{"n_layer": 15, "n_head": 4, "vocab_size": 50257, "init_std_qkv": 0.0248, "init_std_down": 0.0, "lr": 0.000669, "decay_fraction": 0.781}
Each number is 500 + 25 x the weight over its row's rms, rounded and kept within 0 to 999. Layers, rows and columns count from 0. Numbers have three digits each. The size before them is the row's rms in percent of the matrix's.

# layer 8 attention key, 512x512, rms 0.025, rows 138-192, columns 256-383
095:482506521546468543515523522520490482485481510481538510480477513519552482496516523529526489469485503464476505517453498531480517496506506469513471489502533498499497480508507492482509458458495542480498515456488500498511517504510508502512521537441526508462492493477490514522493512455503468537490528517527523485475507474504517503498501499497484469497487458494491538468497496481513479542506
093:512514526536515485591504495491480489524509515476504550514473493521504481487512500539543456490445531467517469562438532529495497489482505489514493524516463488490472509502489466523525478513497471522474517467525477530455497526532496481438486515490504488457465543490508476518512490512534500522481540504476511509493489488480488494502456483465461494500471459499531516472507478490484528496491
090:472497539540447490523524506500469496507462515518478491519455493499489485506483533527571479474481485450477519518414465571491550496542503502538485522519499506523491478486489502446515482541494522476510562462504490517486538559540496463467518560450482498468489533524513470514500506485505468482512506495518504518473487473485508505497546493524528476528474469485463509485553466494519472507555
099:517479525511509524502486475478523520522482511478526510414463497533501491497502466517471516502513501522506459527484489506500473493506472523502508439482475483511508483532499532508522495476516530499491531492509429464468492485491508474497499497468531474521486477492561526502551474511511492543494547501499533488475530528490478494510511459461481474524478481490541530485478471470514498510466
080:508533519532476496515511484496519490463498519478519490514472487525478507490533483521549531511531501482470547501505489536515494556447486512532517472522469475493544519465520486509508467501510495455545543535503517539518526463530465469520492483493553527481468483476506558563499485467523491504456538458479509478479521500459513519506498488497503445517488480508491521536529504504476457526471
098:533460459483493455510479493503482505513508502489488479492511477484474475510504490490498517502465497487509491513505489523477503515472485459515511462488449484489482491527494483507494503524491482473550542503494497520502520529484510492491501517465527507525547492515485468487456470501495551489503511472512507481487522526509488495505505535550470488546469493527535529514537525538494461497469
102:494520493523511543487519469512507484512537514468531472459532489515526515517514516457547527502532461504443499536484522486482529537512476493474493480529501524514475517511504491488508481518533503506520501533499518507534499470503512530527532454529478523442480496558497480545491503530542500486495525497472500517548529474499483462517518490469494501465547503490480484502500519518533480532515
080:510516504508456504505500490476471520456498507484546527469469538488478551517499512528542502511533493498515537504404470501517520533547512493504481504526521484529537491493489525439513527508503527512537531502526503499466513499513507491463499547468597495468476466496498522520509479476530529473492498497559472466501487525510491486489460504528517513513464493526528488496516504484512500534476
103:521527502496499550488454485495514534502487475514515495455526513499504554536495484510503516508477490509463505456525497516499477477434495504500463452460468506522468508529489471525506506500529495500459466450472495483528485530470461481504482492533520523504489489494523510491498477470500513488518488532481474494546518514519462490488414468490513525514534494460496487513458496505525517500461
094:500492500519483532515512490451479455503474533508521477495521545486492537518525539485464519465493513488506537474508540488520476551443495494500510493481502542509485502468493475555529508546494492511502468497508554500502458498466470553496472500538453495497483497510521509529471499494520533520510473552503472508484453483490518516499462451506524503502496514481495510524473539479463519484503
100:498513526538523493526514551516484497517484474513509521489464540532506533497466472535520540528474540488474485505477483534487490516473499517477492510509545476484530491470507477467458510488532509505509500503494476494483492485530491497529540525477538509481503482483518509496492507490504464533466488492519484469481520496485547547483521485451490507507481506476553533452504482464497523506477
098:511511457510492484483487504490499523522491546524458507539468516455498424454476487527477486496488507519488499505487485474494494467485504497529543508522515524480482479508485506472486481502466529466468472443527481572505514475447521478480510503504502509510530491523475538466484464499521504512507480484532522482490507477517496518527528513477501522481494525529527508472473479499540529473504
091:517529472511520504501491487484476462478467482448540506456503520544518524527502531523543501542536469522483492508491544547480483519532545510526484469486508452494542531512507526519504506506520525537494492518468512477479454506521483490515469506451559509493508446488520507511541526476552498546487477512484488521485475492513522481482480489466493540502505467503518473496491526435465530509468
101:523523529484482475463520478522492479517482479526499528473496530483482508498534527541504486530494484500534491474511468484518511502457452519515481488506457505467504475481521492436487499464520496475531491532541505504527501495502511487491512475521540513481494555515455502523493480493434519488481498472472487422484450491512525488538501493507466521514494497476512500509472470508529498475519
089:480505481472500473491521499483489465497525526521517453491487509449492504493536504464506481490527509506490507456488514512486463506480466500515539545490528544502507470515547484501487515506498508493502474472487569503540462470460525501523524481509479511486487492531536488504491533472475501481516475535559503506558476477564487523519473481510511518499472532519433507496483511488527523488514
089:519515525502485528511531478510481508467495516437518491515492518506518482495518512494551504478514463487441527559477465510480521512516513474470490490547506504478488483483527524461486456484471542498504564471499503489521494490523510526495477505436517483497484508494499500502508507466504493516492488526486520488522496481487528513489491508531521465511508481500488541520516521472492488557495
099:516481494527561513481486504517454568481532506474484537503503485529533466506438491509449525506460468543493524537486513469485509532504490476508508465481537526484510490511488508504483537505508511473476523460476469515476482468487553469568521509492514482487487533512512513528545479516508499494487524446503518475494513562466484509523543470510523491515503531490546498512515517514491500461449
088:528520518543447523505537504495499483466507519471551484486489499507544507518510514537563510497537498474461494541454476498471512518480521459507494510526475447500491506495493487475506477490494510516517535476495483525484488537504526522519506523446523497489478539466496517548502467499499505548481500516512484504488512510516491508509470503504487445496476474534532528504488483494487458511484
101:491493504501487493524484512537479517516492490527471470512497509509520452514474482506466514492447523494545506518477477497502516519477478485530510484541480507509480524437535474481501526492486501456517546499510505555517517492496509474532495517455499497486503497500501544508453475487522535483491512510503543563446530528524504520524518499443495469536502494512485504502477478573501430497491
094:501507477515512458524482518501513523542467506522484472475485467449457454484524506504442461500487538540529487463507491458493448474491490512518521525489519533523500520516497507503507554510497471532504480482514481526507455524496496450549506525526492517489477524506516487507487502481507521503494489516513470510489514464486467500506529490509497544504484511512471485493477471496532468452483
086:507504547509469495497487513508489491487448484487506510462516521552503564495516548471516538510552506486497502514480506539439518514533452504494443497497498461514481498447530502507517480474492501497483515538492455502535566513537473475501510521472552486508489492475495532537477493468510473542497517481493488542490495513511518488494498479447511482502515506529466474482503512499521484538480
101:493508447512544500518467499571514509460511506536482494494518517479504514498478502475503497524531530463509494497500494511488475516464467473556530465523459495499539494506470490480501490478480482496527516465506561487497551486456515501516513487524529522515481513474483508486535485541497521480483492456510504506463470491510513493550502484493485475515469488503505488455501458557476523512486
087:526530477516489524483514553475477484465458543490469510538501505505542495520526481542510493481515503468467525526493457542482497549519494501496525517495491500490501478471515532485507471484482511473505528485469503565475512509493532480497487552493499476511540541501507546494474464514534520521502503475503533547500490495492546493488520509470512449507489449521558495517513461456496529502500
098:470483459500540516523483546504494567509517524511473469548518508503474507487441479497466521501491478558531485513497494506503474493505539494502521486497531473515519500503489533514500519487465482486459458513535484494452515521506540494484484516553482465543476524475505505483499497505518509458459474430485496499492555573521534453540540539459514511526513490486533479459471495503492528484494
095:459506500530489535472494536482486504531441457485511477456507513478474491527503497493462516549506539499505471483516494505471499509505539503557500511480534459512504484491474497483512485514536512538442460499545537522488484497525496478524542470526524516539517521535520486467496506500507490511513479511525483538475573490503541472496491477451503527468536487502510435449459493475505494497515
085:487509495458514475486502484491531524511496498526480467497535473472496465505489477511463465524511506514530482470481499499484470489483498525532492507486503532539494510533498480531472521534531458493472472544512480487505461490480473478537538506573495489539503549524476444488524508516458526482526490511491488495513515523503475509500514492485484547503489554498491492475468488501493496461534
088:473476527491508475515478485501490513524507495499508492498525487486509510453508553495477501490493527473527479492494520464543474483529540540508512508492480515527448479477534478502486543508499533518483481492484506453548511458508494502457481454543505509508490464533493471497522525535512486482479507509464466481503486496474484451555469477530493514501500522540456506481522525486551512506506
094:517512502521508537561484520488470496486512522514518517482493495494497510515523527509519473509528498516466516521500491501542557518495517485504465484530475502482515482513497472462501476496514510517492508544480574483525496551510535503510537524460498512476518503488514524492504503473491534500511494500507483513537450537398459543522480487539500525487499516466491527483485481480448542497417
104:523511447466439511514458452483493462501523512541524493529493505483485488507535522481553478499517480514507470513512511530497537516478476511518491492509452489525484502516499471497489515504546498501489500463506541500506493458418533505515512529473523485493488463505451468486491478478531555478526507491503535470498461434503505491470525533490510543525483497497528540518501504485512508528487
093:501516530514446474481464491517535487488515490536494525490487533492486478457469494450481509505527502480483534478529481480477494472527476550494508497514523492508468484508503516460434526531529490479463526544502508566504494532471509460487470515485518494509476507517471481458506518523484511488477500530457544442484473494498482483493489474540507518514492492520504504517489514491506527510538
097:476494515488510478498519524538496546544495538481489477493465461500458463479496509510488516490472495509489503497516517484512567462483530510464504518509515502488496540514470486577502518530500504502506485523529468512501478461509536455493536476529501455488491476481499501495499544529530498513514529500537481472498559475534539503466505505486488532452495500505532449479465528515521523504481
087:550490506484488545508504508493496495488515491536492495493516489516522484513496485486538519490467474496487506483530523501506495471493523528511494471519532505484555441519471478540482499473490499520507527484508507518463522496456511541536542553494468487463499511475502476459523522497474534489463498509516526474526502490534492517501494509498449514531475521510512511516493483502499518506556
083:522493526538467512510502505547457499478469502447497500516478507545538510558506512513545556507544494482492506548510490536474553517453535475497477504494502505486523517470499514486509454499472527471526536463494479473497475506511503501489479503448501476500481494505526538475486492457522447476505490496533524499494512508506523521474449510457514473504502455493486549480486457471462529486472
109:452546526472531534489516507508514503543488502508477455507536528482483515478517523470467501532488515496585494496555498494511473454511542473524490510494505530463477493525477498467468531501466472506505464516463534496514498514510526497528448495512501531502499503513528466492521515513514535495511441467523480489528536529495467502457478508523500515495518545493509509511493491508466521521486
100:482495521525511495521489515487493514493491487505482518520506481458511511514509526536487511492473535488487484484511523458510471489554558473559515487502518494487488471501479481518501510520524477500492487532532473435530461514493488495558538494479483544485459505495534507505502492525517425446499491525458485527511516517493493504495478507446475456521514526512495486461509530521490492490484
093:502536519519504505534505482502494484529548507522514486524496520479485522480487543515509497497514545492488514526524462504504523523505511517497477506507512487513455436485509520469488504459490476492503535463551514475486481508524534519457497488498480483510473542465499512501473497492502470483465483489477548498536490487458491508468473495527488508468504534514478527484500513555518537507474
107:525503473455553503523511500470509517584483474530481480493517492488475443474508488495504478467492503531532489504489518503506461514472505472529521486531500546508525500491498495540504516541488487504478480524474504482469458470498461505488533494544472505492546490509480465493528492536509529468513514511515507483520486494497530479490493487500497528511520553493471487551501511527503505493524
075:485503466498478466491503511467490502539511466553507457533524518471479514490442492506476485497478521523540484499516503502509462504475480549517482509453527514480505493505539511503506520519472460472492496505527525477515476538507504523509496468531450530521479494526447485496549525518493497492528489519448485476524527512530449465530531505497518519503482527477525491482484482525491439460520
094:529479488484504478496513521458521524479487503504525521498513498492488472524506510510501468472503473509518468551479503505509514504506486462499511498499518499498505539468508450491497522511504510513517458513466533516499499572516502499472498531500482450499536534480468503496538515498476552529505534473501497508436466526457496495488500513486503489523496514504540541524529493487449485485480
102:491491464457501508465525494527499494532512464509538450524514533500481484504542541450491547490503547502497490509536516470474532517474490548529482475515520505518468502474498498523508501542498487470528499502507535459504481556485504510505466509508475469505482493511461456510524509490464505505464471515447507491488494477542571493484473516475491496522518496463445528508444518521484513509548
086:492497474489550498516488489500523509504509488556480469531501500523486527486456501513484513533484514504517499507528556471524458479518496543478505520505510501493500468476490534532509534502487469517488492512516510486469469497514507534524481518562482569531493497542523496464504536526484505477497464495468488489532497516531474480507541472511494530529533530467505471540491465505503502486505
099:562532550538472489516512483525491493445492493480523535454504526502502552532526517520525488515488563432473571530515475539492530516496509495543460512520489510487499482522468486463485435479524496452534564529505523511508475504485509500495509523486496533507477529497492550531494535506500524504475468515543511462467439486488458538505489472528528439516477446521522534505526480468479508494470
080:478482489508531486485512482459492495486457464477561512513499484539471521504506504491574532479492485527502539474456493542538487544498486470478475469546522493512536491499537498509494510510493527499543513485502464513510456461534518497483479503493517496499527511490519503485472522481517500526486518515468488449469474515561520506545503483478511490560503491499510491519498519509536460528494
097:487513489480528478498472496504475467491479501499457467503481473520475479495438518512498508536501470484494500467509536505472535477492537521503505487528484483521520496504484496514444499529517485510521474518473512482479503456441489538508514502483477484496494523520483497486552486526538496490502497545479483532525545527547553494458517499495487495504505502454491496470521483481462506496537
097:545474481507485472499485500479490497484492475489500456528516448440493484489506522504482461506509470486480505485466507490519492512478554515491548455480469526481504464488484517480491567447484518522480532540535498465495504505510531448529491520492447483536493496491501440457535487494491511468490485509502500513524520530522515490531521514534513498514481503512472505490509517446501478452482
098:490497448516509527462518528494503496508449492487472502516543542528503475554448461494506485506468458504500488505487467543501474505491429466499502526501503547508488520516512489483513506531491490477450524479509479512460462519481492510500521503501495528497528504493509488513454472473519502498501561487490503533490517526452453472472517500486472491492485518494512525480528505522516507500485
136:494492458496533459496495514495511541529481484554456497503512508483496499462471463519467470499477485511535485495512497455517491474518482527491503497504502481515482500516481502539505531512525459525479496529510480495483472479516485480533479457524466519496542515525492478481496530519495525468537506502503468495502500532504483502537543477536508511520485525509496479515516495502516472449484
069:486508495545486506531487513521488531512493523480533512483464479541533506502449463524540497503491460468467501503514494501517500491504538454477442481486489516483476528527487503526482455476499486484497489462518420488481479498527520468505487469553510506515435486457508531479543508483482492478514515537505510483508515454483477552525503492498534509472497496519500499470484523476458503477471
086:466465496481506527491532512478506521493505514480454490542465511481511503494479458513514512493485498505523489511481551527527518474526485473494508553463496451492485511525519491539472483511496490527480480460501495521518518519523532474517495464473502518493547460505556478504504510494532481497527515455477480492506509510458500508512503527475496486474509473467476458523489514518494519494480
104:466489535507510477485512504456510558558479483517469476461508509537491477490475495500467505520470522507550473482507495505488521478482539519509461538496511522532491514496521520546510543544528487517512483490498493551482482471478500488466486445559476508486499510557489498506505494539479485499513461529496460473491475447499491491487513456522511554496518482494525467448496495489514528490538
097:476493516489547486527504491533523466479520515503492479574490476513495531503505494508507467485473470514494498476492504506503436524532504486485545502494535551509473497485525480525507490512496493487499484545466570481517507471490494481506502508534517497480501529514449524500483528497490475513503429525458456479504501509513513493521494486497476472512511516516473515462515487522531545483523
092:482515468503510488532483486481512501503512481499510529482497513486496436505527487537471526516489468465509504485450528518518493460493482494528485487532501550518503531494498440434473536493517499492503484552495521560493472546507479499469514464510471517503470547553497499448490500524497515480511523531545499508518466497544519573538504491458501492498479530457497476515501501481469550504498
097:526497489489496468503524512482501470510557489524472514501510485482478484515465462452463464519497487495516534497522501466530492470545503534502498468523501511513488510476543507500463488499517484504481496465531547514472498478452466531500498538463556541500519521534527492499490530488454497491484506506488513538526462496532467532499508479509494487496504493509495488530516463502516524509501
095:483508465517528544513518545510526531508475554495499511458501515500499465536489484486513527497511485539495476528462532518484519520487465474466471520500496543500504489490489474480508452492485501446479500502453470548458496546499517511482547481514495475484478475478519503499493497496547506550478554476479529493474535501437517493465511487487479546507513510465497525509469450491501523465500
105:475501479506532495501516538470530471576525474522474459516514502513475498463466496513513484514501533541520487526525523509535519484506504520494470536492501536520492470487528514497486502514478489511476530516568554489459497560534485477464489501542539515506487528522492463458553502505455520481532518515431467458522497497524491464497509493497498511508552518484482500516510467525524528475491
# layer 8 attention query, 512x512, rms 0.0249, rows 139-192, columns 256-383
083:514499460482519485536521515470498500503473459520503524533505511501501513479499505482478510542517464536533484526497533502505486533422525517475522481519538527517520520501503524479531525489513466465516491489495453539542520532487527498489510474508512440480527476520480489487495510521530462473567507490493499532486539462491511486452519485523502525503506529526478520483528503496476477504499
097:506529509452533499499488508464529499504505515464513453514492459437500514476523485513483489499505519508518478547485510520519522435516500516520517518478528450511507485499531536496473518488469508478448464475491491509534504475535533532510457509464481468489498530452488517524468456475483489496496492471487539464482525571526473486483491528512485454522509483484497477500478505477521476531450
096:520525489497495440480556522462519497489511469488497530511564485505475529532468495532474509534498539465524506462517529495506494499440499504479489502509488544526549537538495474483513479485479519510491491458502473463482519528497502458563522471513524517529481485539449473462534537522530526474512523581535465509530495484504480470501471546506483493535506493504515535544529478440467530538513
087:512500480491463480513487495480463466484499539505518511487487480479517506492499496511495524480481545495508517488486480520526554458533485474508474493500446485516470547497518457486465502440475504483516471476509497474528588516483555514463487492478494510526493503497492505513476483492482531525477484533506502536472493509518474495479507566443511511520511481459539535478489473480511460496467
088:503476535497491483528513495493505508468433483546556523499527505507535493495492536523509477550476459524542528502523487447529500536474490530503483479510479509508498536513499501469514464467476466507494478483501484521551519473565482480467508492516507500556498497505535493450475475500492506483493517546528482546499537509493501507528529485463523517544534471484499521480522497433518496472479
090:472502473520511483493480503521486512484492506484477522505427500473488497479494451490531521475504483497489491522469521535470480478550486487517489546475490503477497536480473510485486510500530513520565524527501549535470520506493542543489501518443508493488538518494570508520470506529501477532486478531471502497459453481511458499509474483471522493495507541460524494490469468542481515545472
090:477493519459528532497526528500492473526486514516494496508531467481520474499546444490482496464502513487468489526486480492478497487550460486495492519486471429481471516504498509490503451524483482493464523417499513471529497484530504516455510495496492520521484526467536530497450471462489430529473475496508503519466500511495491525481536506510488470517509491471470483474470472476521494508481
095:495466494557476495506503568479452488468476441515482511527526462506479540519495485518528481507523469527497498526502522492505459517482537541521502499535488514508489485460489492499483530540523484522507562519576485504513486512450491486523491511464518522478452504489491470522495483535509481503527513558463483490469444454485497471512534462482475514477469514498463514482444505504499500511525
096:492462492507524522529507502543467465454516489515528477495493484546534484486462505470538484545545519496479490471464485499515486476542484503470477498526478485528482504463471544476470547506522476530530505518490510510510506511533535454494527499529510481457552502497506492502496551500520450525532492491508487508499545479522494510506528525499527525500491510489519486478524474538479473476522
099:541491458453496532495483482489495481537546524490544481492475497461540509492518493529475495478510445511481485536506516524506510505450519483485489492492495540498482550520525518508542519494516475467483445457512490517456542465503542524497511454512484511530516508532451491499521476529587551480533498495496505529510484497478464481485492502528501510569554449535500486469515474495470488499542
099:508496548504487496477502504501496519492505433520478500471532446512499472505482499535475499509490417506451549423498464503521450505475507509483452428498455502500533493475509501496566483491486516535486516455523487462524524501486444462514548521501558492473459477566511454486479516514504496474510500525502451478535538513475516529528480529511503521520510489550507497505515475466502494474484
089:513485465501452492526532499538503515487494549500505487487488506468519502472525472478494519466471485462484508529495499529501489486473479479502516537476477501514502504519527444477480484512500463461531498461504514501502511519531523543528466485476503521496526512551493564499504517484486472470526501518513491440465492462518497499475485529489487490545501508496513472508499525487480508497505
094:497449485488492523482482473511513480484518478446504549526522534523536448479501496486501505488512507509515512509500490488500487523511490527489506510503452505481505491546481500511513517517499483494532508439437484524519514497504498507501504500480510503511513477508496484468464472527505494535518508489512551522474507499499497532468505511523520515550532498475535497451501498470475507503473
082:479476543506570490498486518515481486507518472499471475484479514547502484489499508474526471476503480513481509466551464493509480492483544424476480505514504464531476465454475510541501492497517509557533498547471487462477484482493468484514525543538512493505485515500522491512503480519499531541525488505487471509471498517469480467513484474531455508505484535539547457495493520503498473488456
088:502543487504471511518501498548507474491480523431513507488433534498526521541516500478516518473496539470460501502522485523504526552507501473516492510496501504457466484505498502513499465507494546496534521500490562506494502484488523486517471565480440518505520505504510504538440503443478486527484513507498551498458494505553527492452494540469472457493487485494527492504490471519498477536466
098:521497489520457504477489482558523484505487509497521527537491500504513545525519505533483514498519495466519446458495506492508496508534450517436517506540475489487530470483492482482525500502464498541511479509506471520472503467494456476494540523531446507506491488531539517454495518494517460535541471558473508495528527492558449511476483482518483516540474502541488513514531470515485498474502
085:502492513432490503497472474538499523469482540476520517494501516474551489478536492507508556489480513496467514538486494562509538498525467514483507500502504514514493518553570481475489485467478531446513504438506538492523526514499520504482487517483502482505565506512527520524495512447468503508500488491520538495460439526516504526458491541480489467547498488455524533469511481495550517545482
099:523519533522501487514491488473508530534535486531496479493481447459453454498547506541479494487485505528511508461520474502491504494512540532490477512500529481498520498548507530547522467477536539514426471526514518445500484514501459493515525506479517544508476469513466470472509487509515523455505548526491488454539519549527462476542472572530482468512499501507479496489443494492553474488500
090:461455494462519490480496481536491504469487485521474506517555470511516499470488483488476477548504467510509497471522487480468492481544519546505487491496466456534508509482529456478503501485497488511494476546537451487490490488493484507522541493523513486508495516501522509483508533515518484481517468528538472450546481492465475489510511476495526537495499534483478503520494524470556521460485
085:508500469474534516519469491486522487506484503490522497500447508489472515524524503477489522491484522510499485500508468505516512510553528509479557542529536543501478502512510517504487495527505531511524497509492518523461482475467508549499449514464448526489483546476507528514484479489529487494495515490489524538463524514535498556473489541481458474489470473501486514519489543505529480520513
095:489505527518459526485526466482498506481506510515512489494473513496466490489483531514511518485530441505467465484495483483507520475504494530477499499502479493494470509520499533512470466475509543524536513560515487436527517494511492561484496494466503485510524491439504515503435500465473540454494467522492464532513493504524478505470476585486543494495536497467515523528455546475536495480506
091:510517556481491504484434468495498537493508516470525501483491521519503520450542519518525515463492493505474471451474505517496511458509487498489472483485483522482542488509534524503547484485492522484484508464498521474495516508491451510495495488433525500456498444507502457501502534467489505525486496500525538465473490522500520514492484526488478439508502480527512487542536472517469493498493
086:541537540511476487493490529522488557535517531489489511497572482531500548480485514546490498503510533501482516495516524461466485491488454541504446486511502522467510479505476498470514491506494519476489515495479527474498497528510466500477482480502489572484525486459489461464548530496514561455534526539478529511522488502500495501507471518502495498508513505514474528531507476524500478468485
085:495458450495495485501477465451510512478569512499507500467523503471475541433529497537528469518497461499490506516483529499509501478498490504503494467511511535519498544522499522477498509463467496452504489474510476491487506503511529495538497522537528472487506480504464505546495524538534541465524525497488506481506505484487456535536498488512519488519496504502517538517460520494514527491522
088:531505503505550463503489517514481479524498498555464489503533471517477523489475485494469493504459509511516471505514498474496498499542462525519496491485489501493507480504515498493496548464483444535506511541499442480480511503507471472506494485544539492510499461516475508469534515494493487441525490504500452519521485501457531541525502510525521560506511522469481480494526526539497509479473
090:491558497527541528448505516531516481500479476525463501523457496503506461528492474497511505532566484503477512487552492493448480515500521503478493521471521484546482506495469489515493494472511460522501470519490477502455512511498498530495512527524519532472495539483471540501510467464469493486495508475505502506509516521483517550485525455520487499476518528452476494510507554506497463521489
085:494482475489478479499535508511497488508498532488494488481447479484528490492503503553515487511516518479510490484448458510508490516531504494499492503491458519494516504500526470510499511539482524493519498477466471508495464457540505502493496517501528484481542538502515536528499470510502488482507513489531493511520510491560468502458513464492550487549506495506508458442479483448480519497486
098:473505518500506537494519555468475502485476539510478472466499516513485484468509482535479466493520445504504462499467501522510503526472468498512458455496471524500445478514523517496499479546491493485505452497489513500491487526556483489484531495494500501491502502497512514505490455519494489529511524484505471549456495501467518481546508503516518477515542454445546457438491476457502489477485
092:502481506501484509550456600460503536500526484481476533542486513505505531504530507510540483508546488502551527472523509488497480498485527502516484472472497448467457497499495509526548499507539504473487495515499494516499522490470487489505559467491523520475484502477512507528526489527480469494524510468552489535492512514483492506524509472471496494487510507468461488518487507498508460496511
092:503494494501525518521496490492496490531513470521505520543550505542492542518433524543524470528515491505493471478516540487534443525490474494510507465482497532498515514489482551489518511474533480474496547504468501551472485488495507487466493528500490532534496522526515495482507499552472478509519463504470500508545468520467542495545530497509480519509460481486496536520526468468461505506494
091:517441540489515510463523453551480468512532471478523448513559503492475469506488503468485480505511456505459500503479517490511463487532548482462460520509528476464440540530514484497510525471513511465492457481523520528501487525521485512529530468520497539511506487510508531535513504503471490525487511502496455530523511513488507509520508497466560519477522482476514490461468477482482469513497
088:518495515488526498516496455462498484484475505463520485482452507489477560496490540541510505460499468483453530448490497524494497514492466490479521504491477548491532477505493529490494516488492503514484555484535521515497492532501519528515490545460515493466510517521513473541494497474518503483499482487502500516478489500518491469488489538508505484520507492527459498494469465476526485515465
091:510499457519473485493528441491505503529513507530487512468511534535519479522462546486516474524517515479478472493488520496496471510466506538503477511526543518504509462525501495556543521506480496473540502529536471520550479526451493504486454509500507514545494497506482495517478528459452508459514464501537534518521488486549481466468531521499499514504485484514468465492484543482491545471484
101:484463476487486496501502502479475498513504530520439512523499445483509537491446469456490511488505479523487487505481486477481498509511450522500493524481504484545503487512545479551528527520502518493512519544514483554500514483491510499479504494529501462518499529505477483494519536449472532516509488505528487504511517539538542492523509518516502542464482491468493458461463519512508505513497
092:477500492462512528484533520515523486511466505483426514525470508551540481507511523499482471518529463500541509501527519484551475528488527555507506481473501450480477494483524487528495477521480541493484495524531532469504481507474473523504497473519468520481552496513500523502473493500488486480538506504474480502507554536520489503486495500487485503481486539501468520478473536515519522494464
081:515509492511499478521528471509489557499469518514499475474530453505530482513491517519478473531461450484450513483485514521531500492551522499504469529484571486515536490497473509470502538471542519486518472467472495513566530497524529514507521492483480506524504475551491502483473461466475522514506493474503454478512500456453468484520512503451498492493513497509543491524494516466498537489527
086:503513516465490474469530532490511501532465491513477511513553449512505477498463533493464500529513491517519528511527496508495491477507498518519489507553473528484460498476482452529500543545485480517504492564492485524534480489539464474481513521524502508511525554480501496498489484522504514500522484500497489481528479482500488489504521477539514528493508520496458454491521552532504491460499
093:482564478515497525564478473499480461494519517494482516507473509473534506477536505511501476510503488486472536537475521489483504458543473500517525497526516525481518502500544491481505504464469501535432514490493485507522480518498502484488506477454505450487493473512566465470473514495485463520486496481501482494529516464535481475502470513491503483497469483505471499543511485503524531467508
098:541458512502511492502467474472501498447472549498473505477468508502509484485509498491504502494492467523503514526512491507520520552505482463509534518491542533510497561522489531485510496531485420499519547505490500509532543485481501485520468481521507513451496525483533525511522485453528500497527491491516529449484491472486511518492479500475477545459500500518515487507502496453510496474478
081:512502443526477504479542498494465541534487501496460500481513480518467466525485481457520494493492521523520493474520496500504509497446491482539466504504471563492463485499500511511486511483513486474501496551509499468538529511485479487526524434518537469513510522520462520512510509514550522524490523493473457520474504491483502499529500502543520544482496530470495532476531521518475524468522
093:454448509470532535494502526488528491519479510530537480545463532506493489521551528497503479462528504506554469480479484481528482478500477514474502487534503472512467488487534487516504536489458520486468477523547481505528511500463546492482533471515499507488481537506523507557487485526505484548510475498489491521457481513519491477502483491497488540515477527460467496498487497536531526510465
086:523537507535504519499522468549512473501496494493491530504504524497540501499504498466486487490490565488478547525535480507460517549528511545538534490481485491493480579501486448470463449508513494503508500469480559505480508496517538496528504520482461521490463500501526505537500480486468556502482489526463510477492460485466495465495517522482496477495474494515516523473522445534495407480514
086:527496479506447505531498492456500483466515517511558486493549507496509452496487494522478510487498460540522500552516476473494523470483504453483484510526517517481458517513503530464527504486469522501483547503529450528455508531540509504457477493513475491489500475477472542510455466500505485462501529467459480521511511478505509503523516529465479527515525503501484512474505533517516492488506
097:477518535523511534485460515541503504505495476502513491500519525515492482469482495456509505500502471500479520521526481446472483489511476497531436532497485478493482518504496486537507466459521460529481513460523469480489467497531467484477521503503488527509510491517539529525454484543433521528467493496505523482474488525455497497517471524465528500490517494492500538478456506517565464514480
096:525502526479516502513453481470476517529485546493511494502475491509508517439520519530511489502507517512504482519478521527495472498529513528517524484476467501467498485466519482440496492543475460508506456470498497486477489463526477491491494521484497433529520499534533462492494486542489491486492520517493489460498505462519482491522495509519500469549503492488501484523526471497492494463559
077:500496511545427462473486500480486522490499491528525481480484493543498487501508524491492456503502471505494543481573569493478482470464541518496513520487502505512518473499498472509528481507512488504497497537471481521553523498506465501473515480505533508526491474460482522504448522541504437492455493525527501547493476474486490469495455506519533498528464498483498497526520494500444528512523
109:511486476524540502510498530481515519534483457540494496528511509517477506474526506506469478513487521525551501513485531461467448519480468530484542516504507491507484478511507521496511549491530460518472471542504461485472471462475477496520519512565484489516537488529515489492488503562514501515520487527449460498524472512495535490503502472536490542511510549466489513517487506520512510458517
095:499567478544450462504467477504453516440460519530530544465450490505505498509505460496512490537465509517474484542483500493476498515503502481527493439505479535496516561493510526457526461508507485485533507480516469514510490461530482531453497523463526492478493486507452506468515504520478512546460453503518513514511484489491473488442497462484483500480519508519552532521481444485451531505491
088:475500461518502530528515477522490444508530493468519530515455521499530539503529529565514481472506505545524457501473505501513523479489478469464547465518527471503490538509508555449504515410502504483533503460490460522500498481496511527507502547488474516492495480505515523508529505497502507524556493496473524490494517522438490543515517465535456506479483547526504496532522509499455501508502
095:468488485511483517488482518467492547503499471482498514507501473495473483499551518497488523455513492505536511524505521512494487486511484520509513543521516471489569503486446470484491510512489518526550511468513540541503521507520496525505513485533480522492492488480535518492472511488523475521505550500492535521534530475469481512516483518444462529521508516475483491487483512490469474481476
095:504464481467512491500530521523492493498504482487528485483479510468501526453485523509545521489519456543460507564534502494472501500514509500517517460483541463488503473514495521488537522458504513510504506490539478437467509518500519504528534514486515444479538512506507478533502478538497525496497489500486465521508473517451493490501488507556455468476530522476461506469496470473550443483490
097:524483471538522540449482486522475517476495532516536492526503500492488497526511472479501527488506491515485494526473507500506494488473531489489496517487545494496520456504492510584533525528502503508500504522478454501542489500529533485486534497533491487519437445487476507532536488501534446492515545503494493483498502503501486462500476503514524527479481519477536481503526529512501460510516
094:511485492488479471477529522484477520516466491475511511514491489504488536477444506570494487532501424453505521511500499483515448507485484510502483474489490527489509460463488518492507524520498476528494487472527532527468497508494504541488450475492500486467517492492497447479483503504526469459523486505492481505552522496556495469507489528503519453488497459512520499485569507526483513502543
093:529508472529508497487524475502473490475522465481527505524501482516491475519494537454515518531509479490481540510494549513496462488518478505529499520477485480433488491478483468529522494525461480483516500502536497534564494484498501474518473512495486463474528508461511525546486498450453472494496539493517506457505507524511514521471513509541502495453459519501500463466498501536454466517508